Weights of a small GPT-style language model, trained from scratch on English Wikipedia: 3.91M parameters, a variant of Muon for these matrices.
Each number is 500 + 25 x the weight over its row's rms, rounded and kept within 0 to 999. Layers, rows and columns count from 0. Numbers have three digits each. The size before them is the row's rms in percent of the matrix's.

# layer 2 MLP down (transposed), 320x160, rms 0.0959, rows 297-319, columns 0-159
104:480496490493485507497519486509508522516483506456473501500469529513520487470519503521538537495511485483488496458485464464536520477459480532478474495509531511515478502520510449522468476542533483420476517451551512486482489526499482491471496497479472507468476482465475493495475519502532503502509564518487476514490505526503526492504505514499515464460504491494506559512492502516477483460447503526496488555483538523454501513509494438512473491544484487488462494472511537485534526525471471
106:471522480511495489505528542472484503457504527514484475514482556526487474533561537554442464518476494468518501522520478507565499469533473515505493509460492519518501511474478508493485539497506476431527497512514495488505504527527475483516514468454515502506521483515514514495521532518504542448525501515466516497535492451481483513510485529524512493522454500511449504514452498480514484553503508515505507506448512520486501501521459498488515466530484508486495509489479512475484479532507545
103:485520481464457492490434527526500539512505499470497529510501510525514515522488424518450515498501535503520490500489500547493478503513503479511501494480528483478474454493492515493512500459499485540510476509483487515475452466499490519474482502515508539494551500526502489458479514485533493494463487490526517517519506511521470573451475492505510519501485535499475515547459541458506522500530498529456499491518492466567498460500493502461493464477492498475493471512498544541509483492517534
101:485565507471482496471491494501507547504519491520472506489450500499529497493491487445487530545503503490508555446510464508465505519521506515503500470468521487512507472463479506507520474501455540488545474519501490507503488535473501509487475490516477491496468499487474498495505495496496498495462522466453495509477483491493456492489523481522545499527453486507505476516477526446513488534442516471490512483525501480505500522513490519519527405464488499500524533489463539521495529537447493
100:469544473478484477489513483479532527542554485451505455526498504521570517504514469476526488490525518505516515519501504509534487492515512524472515494493523485544494538492492483494531425486500516515496473495501495499514486538487528462465513502514536499520558524502545503497490483512533483472490486490488505565481535521476509478479513523503489470487505520514456511494498499496496516484534469518474476540514512554484511547479543532532499470469526483496514498509489514436516525453508486
112:533524494471525500509496506482535509518490530531458500498543475524499501443509508478523500504531533555493544488437522533504490504513464541447514491487550534541550481488517475522478480502497528493524566521501525481533509531490476489513515482509484498458491523568539491523484463503482531496531452485468503479522526499504522508503501498497518502526472498469530496489513498499502507495500498526443523517505519494512521548512491497522537492548487512539469504477499495520537527517467489
095:492523514510491476557490527478484542508506497485504498524474491526492513499499479505547489511512484515500476470485527507487470491534491514520450505479467516444525484448505484496521464477448524484510569463525489489453462503483542494521492465517465512525538493483520478450510507538499463520486516505467465532482501487512434524494534503478504494475482456469544521530498471541542496455560497515480510489505475499520506483486479530505483515497479500472506522476494468532500525496501484
101:518473491523576473505524509514505503507506477496483512504528488507494531500508501528496446500499535496476445514498497517490513514497545521495478504548501477526520504509530524458488498454491506498482504485495494458501512448500538555524488449523465506458475476524509488493520476513470499488522516491534459495528467522492446502527515517473477472538472476500549550487528494488444513488501508530481490460497505517525510487515495521484498554477479504502526475496481549551490485457454498
089:496550492488485493530459517488477541481470520497530522498464508500485486517488487528488488474489496498473493478556491509520570503553490500483519537527509504527455458525471503498502489480470542498461465543490489506498489488457468495479476490473503490471518510499579533492514472483522456513534503491501499512508524543496459499471474504526498490494450493498532532524505502454513501504509465551501511535512558513472518493485520553492514519460511469533477480502474523502476525506528496
109:471514499496486488435500473509501527487503493507483465491505481551496505548462489510476490492495532479500508487506498553515541485542492525464512467525476494494502524489500509497513518538509497554512447514488473475483511488464517503464515528488485522495504525535515481481405527487485489510525497473495506500534527507537494503519526545433502503529511497516475510480528515458515502513501512502480516462523527529502540475478488460521539497496455544533484464486511472540502501475489551
099:521491495493527481503475481503499507552535525496481526508487470448502531507507482458497496455526484539498512525496490549492483546476477490491539461501509536504518477529505524468487484489518541512512478525487466502492558486526504539488488488508490511507510507472519556484530458441463520506538516536501486512528492483501511486540526499543473495446488452476527489531502518507511486553554485533512542480489468477513529530503467514488492515516517513460495489486475512474501491450481534
088:518521472487517554497505482539516480505512502516509464483510492471535507518501521453533482473483555475465558510488514495543482499517491470495510459473509494503464531489502504470469508496503449502485500536492528523500479495509475518546506484498512494486549493499498502499551498508442488449474493513502515507496505543504509490512475476499486532524516472471527516552485519472504507504473504559480495455504504457493498474537476452476508511487508511547484524480522543429452526508521499
099:472496521513497457510459502498506501503503492513445485507530496490428541470490480497455518490492504539516510506451523508463519501471505542455518473536516492538505475471498510503499543497482515472513501471476503493501452494492461523490497476517504477485496488481516479517494476539488510513545561491457533490513483501554465546505483484494559493484512450489483472506483565474498510468495512552463504487509495493500448490472481483499517490505481480504452507474516495459482498500538517
107:478473512489457445481506501487515500523506494479510499522472471502487480528528539529471543491468521521517508546528472544518515515522498505485514504474505474510476496491458506546499513545498495476494502482516449524497561497477481428487490484509494497509531508463487519505505566492567514477548524493492510502532499475580500506467505504484528501521481477476481535454538507550517491523464507499510494497481527462511494487520527497514504505483474480522517492472494469482525475502492544
099:521493478506496529525519505480457487476529497533507453498515492518545440467478533520536521426502505500474475483520493537501497463455507493477506511486478495496482517514520488450513497553491530521505453530510468505471481508503534497503546511518498535495519494504521476532477496455490467484474494478441517543470469471465510517475540537476496513478534539538509475529516504481501490480532464522514530487509511501531507505447479541494518468520504507508501504546475488505522524483482483
105:487520485500477469520469491505498479529543496475524482515494496501473516518483468500483463520492534513532512542502471503483484473528540476511486527561502498514511499444529523490485477494492495459459531465485506495516428516495484475443491506485490495488516512505510518521491520459525497505527452494505500510519446463548500486495516503512510508464534531484502539481569494519464521554512498500499489522529503486555501517520521515516522544493563493470496493528522498521540531512458508
092:477504490506499494465515488497479504509552485499472504506514477486491507502433497502441508513523497481502471502547479498498495498516468471534464486501482465505504519527493458486480499527526504463518512505501485510515497470517497510510487455524515501474516504481485471485503500537517552564542503459502480491489519549451535494508465526517491453494500527501515509459560515523532485504516482495452541531474468495464473511470469531518482546509511525499518502539531492514534518579488507
098:473511458485527484496483518509528436484482497523511486483504553530522518469495501502527542538499533499479500501505510520510502526539482479511527539509488538471507503461490514491514486488537525505462465481506518490479472541472503501491522473469468501510520519506509439484458497483501513503454511452503511461521528515551525493496472524485497516454513543496499466500487471499536441468505507461533479501522498484498485517484497520459505519527508497541487544487465527523427499470478465
105:495458457515459488455497472526500454465506511509500536516522521524529492530463467513515508505499490543483456547539519502522537541487496469500520534487498494453493483491500509553540479484509521502487554488498514510514516450496513484495482488481531498530460506509519486530469438495504498486518493480510531470506502504484506488485541502503486497518480486490512520527419531540547521547459454511470469489514509500498507481524506511480512543489477495472506511500470480487536465491475535
099:545518529499524548501513541539495466473492496499511486514464503504454502502537490533490488528462479491474488493509513511515472501484455517510528521535501519518532516494491444521458500455522482513521534497515510515522473469530489522515494521502500528524525497549496487503543533480445506485469502465484486526473458457480513522514529486508511467499509497509449513538511536451463520516451514523513454531490474546487504516457503494460541506512503515495491493479512479466474471519449507
096:485502494521493509491549510535517475508526502493520569499485543474517554505482503516478514481501499501519457477532499478469455515426522469533484548474540539547526495520466462461466482479524492520565453527516488508520481497474501466525497454508518509508529472495487515477531479515497517498517496485496462492517511501479533495502534505473488529483510527510489507502530519523507496461501510510505511493471515530504516487524519483530450506464552466511481483496489487534531496530537530
093:469483520485504423532451531521491451491467480510468491487501515506555493485549533476455523511458498482505499539529523508518480483500545515462520508483438501490454468483506484479506509523500500481478507507463491490531491488513501498508478461505481501460455512486486476510489481496500499507575509513505485490512456500504490494497553506492529514456508507515510474508521473485480493517500478441485504503519502478487481525488471491496518453526480504487459463481485500448485524502508567
097:484531490485474527517462468447485488505522543512487538533417468474517513500495451474477501496495487547505446468528479496493479497547482502493497500493506491466506471499474491480499467486540456568493504520437504500535527479523504499480513495504486457503514493505495522481477507520520490495475489542482483538485466474480501496505517511532506512491495493501509477496522536516501525481507538526555476509497511486529479466508495539527539522461511532491508499467539505550501486474537462
# layer 2 MLP gate, 320x160, rms 0.0706, rows 298-319, columns 0-159
099:491518518495516486497447477516501505485492538507519512465524507566483479481490473464496499510500495527504467472497487489469501459504506500482473479495416504471527513470487531509504502496504554528510513515515495454491456478473452495496502519501504492503502527504459470549476460508526456473507494468539495520495481551507530505521516475484489547517474518487535518468497503522494550532496539509492501485511523479568555515532536494493478528498463500475495487467508546509532494509534489
106:496478507540507501530517461465540466504474483514522518494509510488519468487483554465487490552471469496493537550540541477482550473508478496511465492486496516509515523551508481475496462511515502503490494459544505468506528498523501486481536495493483470506471519544454485531487511511506480495539523516462491479438453478496502514529531519480487450475474479531478537508505490470490478483498503467529492505508473521463488490500507484513521480494497534521517519480499458433513513522466467
106:531469500572485492534498509518487467506539547494515469523535516465491512492498501552506490508526494477483446511509550497482503492474498490498491511533489517487485501534495530505515522538503472528457486495514506459501514508528566454524455524457535490499489528490493499537496487466520486495510450509517500503474555540513456516510483507501478488473514538506539481506476501485462485466512486533504500488509511495465482459481481495518492509520517501517474470497480430498431482526482506
106:523524498527474475540486480478469505473534488481493457513509543495529519496540511452437524499498473523478504507506526501513541483502530521475546541516527454557502498496479470502494510497477518494489486538503487502511519559531469470494542487492478490522525518521493534508502545504483465496506521483511489508527556468512528485494507492491477423478477483475524542509517483506475514482488462491475531518498498513520527523510537500482527488499511493473505525523548551487517509437513482
099:534523522501509509550515514467521495471491533515510478479525479508535504441502539493514489515493493492527548477479550499539507514476518513469556527482513518494523523477519536534507494502522466511501556498499547471531474520519504494475539493480531506525473507521500421554477501504474509515497513443506501492486510497479470489524521515531495470484494522480512480457429487494437475502482529509493523489456500486482498535491536473513495479497483503521498480504504493487514532492450506
101:469505487529489495521491520517487441489542481481526532501489489497484500515486487456506458503496458495501522469481552463496487489484484513482552530468470549501488470469525464485505492515528478493513491544483484439503502543495570508493510454516517516498500492526479495507539498541522503504543503519483491518500473481493532489502499493509456457456470489519493480564511503525474529485493494485534508473541462518509522485532437514502495460524546468477509513488516487497489492516538516
106:469499539520478508489512492493460459527501502498562501522468535490496518514482490470434527521481476498529494500469490507511497462487488477527534530467460508490472478489500457542501551522487512470513473484495532512505478527528519508518516546472502497479492466468461549532454517489524495529463498491458536504495495503499549482512503486486505481522566498501529484496521480514514459481485504436529502540474479513503524514517487472536490457470516511484501514535535489503533498480517534
092:522491488488501514516499512518452551498497511524487549503465477499495479483492492532520523454489467466485482462541463483513557480531492500469536518493532510509471496485473468496496517497458502542486520523467440471504483487481470508481460520496500503490491481522512497503499466470486482512457476474523499516516490536507460471465476493512510507509512561503490536516510497520504502520514463551484498473489520566506523469495546551485557508502481471512484527460540462501482503488534490
114:531492479524515528539493500501501481484472530483538516520517493460501504498539512465501527514514515522532532520510494531531437489437474480531475504477546475504511488460501432524479516482462489485484495508523502508478485501491483489539525486487510501526475492480484444518565481551498499506481500505504472507472474504478495471435488528504477439525496513479513476511474487541524462451526508484517474506480488507533481505529463517513497522543520468479506543510472521487515491523501522
103:451546502560474500508550491492527493506467462489516463498492486493509485465497518499503508539471551492477538475480539466507530480544530479501475515505466481493528482444504480509494540522470488510460511482542520488502521478516492456491548503512549476536440525532507504511459554478510499489477486509548550504480520522455486509485460519488544519489527511507496506499472524527470498507467497489483501483496525501502498486504525502484521494471511534524495476544513485540476497520497485
089:516506495506499473504507537535526510522504489485490537497519529506468471454491465431509494481477516524490492526503493477482523529494502552453493513519492513480529511493519536521510479483502492498497479520508482479497519533550498484486426523468498522535455473521504475515458507530487505519539529459532525522460457473477468519482471476487481493506492509484475474491525491458499450538523514474518500496445479536505495464518497471521497479523478517493496505539470459537513459532454494
101:526544503504546472548419456479498501465526500468509507484503512518523508467473495511524543521507506527487501501433530529516464510468518529510468487503499468491496491494518504478507487486492495482506486495508517499547473529477494543474468484499504520502508461471547485548506465514467482484499547497514495484513493518554490493496466424492497473503481478503476499473473506491522522446494493529463500492521518516510490433492482513470495476519506493510470541472488490496499531506535456
106:476533525498485520476506431504507467536495500501509489484539470485510479524529493489529538506534494521476476498539521477476492451520489506487525471495465474440515467523510505511516507497480504495489531526528523509512492491468524540498478472528498495530496479468556491524477496508500570513489480489511445447518489485484491473460482545494489516523532538510434506525533495527473527519461515516562514527526502529521508478508497496478476512469535550507481531489486508494498511490480497
097:469521478515523497496533462522552522518459538518493534500523484486481482512493540531449557467518528433531488514492533495481507493510533500513478500477501507448511496485471519472557511543508541481500515474512497508526493502506501498508505522541560457517493512503513517482443469477495513513485486503538509532482482496506498507509485535449514533484541518554546529504568480456472492516494491552474480502505512474537485497496503511494520502482515512495473511515479480499505494490508512
102:525510532494510507502522516523454501517468504523483486517497497505483507476511539526491525516496504540520444534477471513538489520493466484508486529498500510483514522530462485507470504464523545485513476537457479513460537515476506469519468478489513518540505510483522480474488491484474506489463499459494465494488489497441487460475580504495498530482525468542496488515492508538538514513495494488473519510525454501516537509560505457534458500539478483458481477493530472488516483455467490
089:506504505499489491495484511527494493482523494515507490497479497514471487486461503527501506487531499459452483514500477507497505492496483508548500481490489510481502534481514512525498518522499461534514531504497504448509469499466510541482527489595480523441518532488458471532505501531487500529511459501503491496516527540472491496476502546491527485460533499502491499503478558506483522514522448488466495500491507484418514530506459530496518490528504529470467553494483502510554510561470514
093:536521525535495476505504489515530562502527548494530474501508528516525485480452545522509514517514532474488578476483513498531513507507541498484511566468491556508470490491470530451488468476484474505459503492514484510478497482499493482481473528490518492505507505463459544528497489510525509488469502493520473525475502526530478486523499479494507508488511486470513491489495530456530511471495509491542459470486472449505484493505463462524459501481517502464511501520490485492496471434531483
111:484517485517508511550490519513527509514495470463530462490506522475534502487494471458445488474476533501443494467472523480475497509493491485515489525498492533505471503479468517438435483501512497489582499479474486496474512481494487478499518533522482516472490504507489492496518508540489488445515499498494483486494513478525488518448457525500491539547509504494505521508515473452462461488530509498506477520475500534490501519438488494455474463536497504509545534546467507515482505491493501
098:486528506517514520501505515446525512482524505488520573466500521483506557500546536473467528476494511522474492519543537528497491431473506471502518506519519487501498519449508498538522515507552512492533506481492490502459510506502496520492484531532459515515445471508503496503473517504519485546499493482482512500511535496535493533479500483509474493517489519522532535493426503512473529519482516508465500494507518515517521573504478490521494460532494532476477457471520550502485489489487488
095:497483527479510526498522521518501494478485472512501490491483496529520471460488526489503516478482498497486530490487500526479508501536500458512512538455496515547495459488518512459473505495511486503509453523486529512518453472482496477488505498484491477535512486470544496511466501545514454479479522443513470484531531529465525504454471486519480539497523532510507489537521478479505458502488434495451446449493515455529495503466472473493487506475517527479443478471546462485519478502510517
093:521528534487519442490534498504496492492557497544533517508533448509520513505475509530495511453494484506520500495480499533475520494528477503493537485490509528470473529489530474499510532521459516491507504492475494507497539521473531517515527509528473530515512516491531475477490524482518486540447494557471489517471500487506507477499480525489544519527512514555573499507545484502470485479488528530520546548529566525519494490510501496470560495514503508511483484516529501538507501481512533
104:468492566499452509507524530537492480505523473441494489524534483471504492519457462501494535478497487470501544469505493479497534496493465519512462474509462490521521474476446471513533506487518461527483511504520546434423468527495503482518484494517526501482478525490432509445478503496463520504470479451509516501526507506514500520499503463478499474523490465493474507491449496527498475522490528494492492486499479507501508509526466458476485492511521499531532493487502510488538499515499513
# layer 2 MLP up, 320x160, rms 0.0702, rows 298-319, columns 0-159
097:492507512502481535544538512462486464491500502492502475500459516463484522507488504511489500530480494485492551508507541529524505539505505511516494514509508520499476534511501456462504507523506456452533465525502528512508518507529506493500512475512540539518516476496489489438511511467471565511529546498470513511534512482475484499479533519533540482462478447480449486534480484502493470463517455497515489517496478517467492520506484484510491508559511558516482532547504484453475474487481486
102:511472530541483479527568472481553486501473547513520492458433498496488496542506508469506506518496472496536473481483531464468521539473522510525491520509502520477466507531476487446506477565535480499476500490483497489483531513494509506483521488477519466481524538489509467512505511494479498473544540502489477501431486523511515464506466507478509447493494519515489531485519477485486497528509493536479481525535511519464484504531540469512507484493508553540495499478494484493532495472498479
101:548508483457519548533524506497486529499436511566500503503486481501501429517508533473481522516496491507500561504468499500497480535509466471499488507476538506471483522512537514474477494507516473453520486488524486537522492500486478487468500492503506515426496501509480486504506477493501528473494510523504465471517507505469525501498493507513492498494481413504488496501542501496592500519458524476483489485485519505536487482478508474517511494494489458480509546496496517480462458499512503
097:477508441539520459511501488521518480548531499491499450492486505510518489483522515553508488494498530502476511476508494487499483503509467502498477544515501491490525525491525526443512503510510500504511487481537477449488510524498492472555495527571525521526485473499524499555490476493552510492479487489516496468502493489508457505496514527486540527490495511502518471515500463460499488502476488516503502506505486533542464517497556470558467472491532516490464493480496488477533506503572436
108:481502455487527470477474452484482492516490483519486496454520512466493499507475539444463512489469492528470501528491495492556532497519485483492524473503528510538528489549536515455495502538498505511465478473493489518524539499509509516492507493521486496542519512512529504488473512506507505513561515575494501504521509523491528494495510488470507508540499453496480495535494508514497525513466488537492500526502514498501504503509493506512563430505504523504461505465483519528448538458569519
096:500470511494507486535515499492497535518465532515439444523532515522472469522482539519477503508522518495476526551491449512507471504507515465524459476490510463493464490511489512514502496503447501505504496442523481539470502501508421458535490523463490507503525488486544508492508520480477470487498491476521484469455497494517492494504493492494491518530524482523483510429506515474541495483518499542528495520455532457496473474467490498515533528529496485501518520524439507503498505491508468
103:504502505503441473492489488479448513498491520539503511503532520513520535508488518446443533497507491448504508509503504516512559473475438475484512519494490505507511466484483481521514529512483528439500467501495499517496477524504463492518533556457507509494488474494450513544485520466532473532479458520469562520482545495526539462474518491504506539466507533508504499489488522523512464503497507477524484538486494518492492495500484490516497452516510532517503513504476474484538474529542501
089:512471520515514492551518508459471535483513455540518485486513459505470500486508491544528529499478481506488512504507460485519538499485500463467548461526538497510502500516483497523502519501483498510505556512490488516501486509522512455485489505485526490506485500522533509488444505520519468523478564480508567480486477495489474475489540442535486508500463502502503535495497479521490500514516524531495495502455500531467483433517470518489552533493495510505487516454531453474449487515520496
111:514462471496530511534500458545489497508496496497503477517545495479476468509487511546502505482487512502513540529507449521526499477472493460478545476472529476528514490486511474491499502493467507498492507516471483519566506544501485497520484506495486479486502491466487465498531511538515509515451469497506464478486477498523540458473484512531491525530539462441502453476518494498517476461510496525509459538473479449514490526515505556505518560516478473532476554476480508506509478520503487
102:464539498510522493489482521517467559538471530504477488502506518449488515491521523525499527467483522506520463516482501525488500532466513478502530503520456513447519501504512522521433515460472501466469525473495526496498512512484461503478487549501540485491502493496490483450480508492472547485517497478514469531486474482437522496481544537533506471513474538472492528518473480526463476551522483540525528534491484512504498476466486494497479503470533478521496467489495496519458508513457487
089:532487509554515496481513507504512529506511531520525504479461510476480494566517496492443526520483455494543500441483523474499495501489518464556512481519534466464497460525502470525494488514501518452509492453502491520514545471481517479533531537505455506493505507481509484475496475487542521504497506492493514502518485487494521530493526545497521497503485505519455499502493485504506530491454524489515484473533452502497517572475506530510511513482490491484521512518536483530527547444445498
107:532497443508513512510488491506502519495504500525501444494519481522484519547495480539521497521477538480425493508523500511523499519490494487512544507492498538528484485474504516511498518501516465479518548540514458475496529525476515538459519512501515495492515469518508461511550564491537477489532435509522483502545528512497522494487469501544517488507508518460531505529531522470493514524466490505489488513448464450507485499548492525502523479489532463484517493495491523538515463463503505
103:504463498508474514495510502508506473508488499486532485467457446520522506464446454495512495510504504516509501493472510509502494480483542467513489504525502503518541531534499528487493502418462518496495498497511501459475513503484495437539475504510523472501461514477467440492470495488495486491554503531493489507509500501491523522503496487441522545457529505490534492502497507494507451459493555487465509494545440454531488520491493506507488509484514463533538508529466508514501549497512496
097:493532514489485519458495527488516531514463509525438538491495552498494524519494464492482522523531496504468502499494508491525540544525467505491452553487514487512480450476422486528503533482505438516470542487482492500494494534537502484441506474480479485498500531489504491504492451533476534494534513468544476472514515517501484540477456460488497468523492491539485516500481523501495537454501486499487497494498519502491487470529495479501483501511531545470474482481512506478504473467521502
108:450475524557535542485479495523463513496502519483468480530532495501515503489514534468501524523495528528511507512476525512546503496522471500474511460519459513446506501504540486477491509513524489537509514509474477494483491486510493533534545476511513524484495533542490511469494515470512539458459505502536490492510451514492500450499519512517520521508495470504480459493485498521531489529485470500565491459474459500503502519469495520510508538468450508484495477496575530479526496487456478
091:460522508493451463469503506476482510540503503513517491506477490463497459507490486495538538494518466476522500490520487504482506503474479479538517473515497493492513527499501472542516543535483476522499474537512517482509518465475494516529478492549497466510505471515473534494482504506497492549541436490532502520524476519504508463512493474521482475464553516505505500496484487545507476518497482544459504537494502517459492468494517562521496549500495481442482538477532451484551524535477496
101:480512478424489516481484469489497466540521507450492522484489459481465500497534486517468506511549481520531518508491499513492486551496456456481478468522532483535487525505538502528503510460481507488516532527483533489508537476492479513513523479511531505484503508482552471514525495529415480495537504475497507517503497476472533472477510536519493494537508479524480523494510510505478501527472510553464474522505494548519495534476511517494493537484504471474513526491502514528505492562469478
111:492488545460536526501508539520452489520504522484545476508458474484496491465474514496490515506497500461470474515452500522487528524529534532496510521522483481503448565481460524476521496494484420470499475493491486453491462518510493503545464505510482495457508492504515507509500460480461479481532501462477492544494468525495528529496491481486506497475506505484516453508497485490481526538525522468536548543503504512466519512541477476473503504472496471511489502520479510499478488463525536
102:497487520502493530539506543516510510512481468482518531508493476502473499487516503489447495482452525509486521534518515501511486468480501487495506518486503502473522486493556482518510536482504500483463479477503498506484462460509498554502495505517493553520509482523464482477493556538482501531512477510483485520512457399471487564430529490494467509521486468509476504499537502548483524546512496515536489517513517535509481492465510506482493531521512544502502517486503519491460542484470505
091:513474492508484529513525527483465494514480459514491458459496494514542496479491506511519515523515473473472515518490521493514454488526505477481527507496465507511515458486503516490480471499499430490478470490460527458518493494485474513504471493519458504489480513533539465492498494530505485494529503495477486513493498525481500505478503466525478498547500511493477452555554529451497477472482487515521442453498475483527509514529442464469491499517506530456467445488526551504458493504529528
097:481500513527474497477483489487566520536481492499470484505456519539452501479522510507494483504515453510537502487488511528535466513475500444440459531439494520471483486495465507503523515519510442515512475498474503488528509528511446524524496527506482514518498510512495521527500469535497488533506540478520502545485486558554477508509482496483485515486524517474502472500489500483546513457534517473492463477520467502470480484554480462487510535532519505477531505516516514483507519520485509
099:469527511516455516541525486453465512501529578495543540485543502485475506478504474466480525526494544529546478483511485553492515490510461484554457514501498502518491522529486496489467467527503516530478496522489470502504511489505450502498503495482492471520488434502493479487490512519473527526495531506477471474511479529461510495497517460519528475477533533475514470501502513482490511457521505542482503482486482533473513508507492527524520492446453484525495531517547525517478518482509504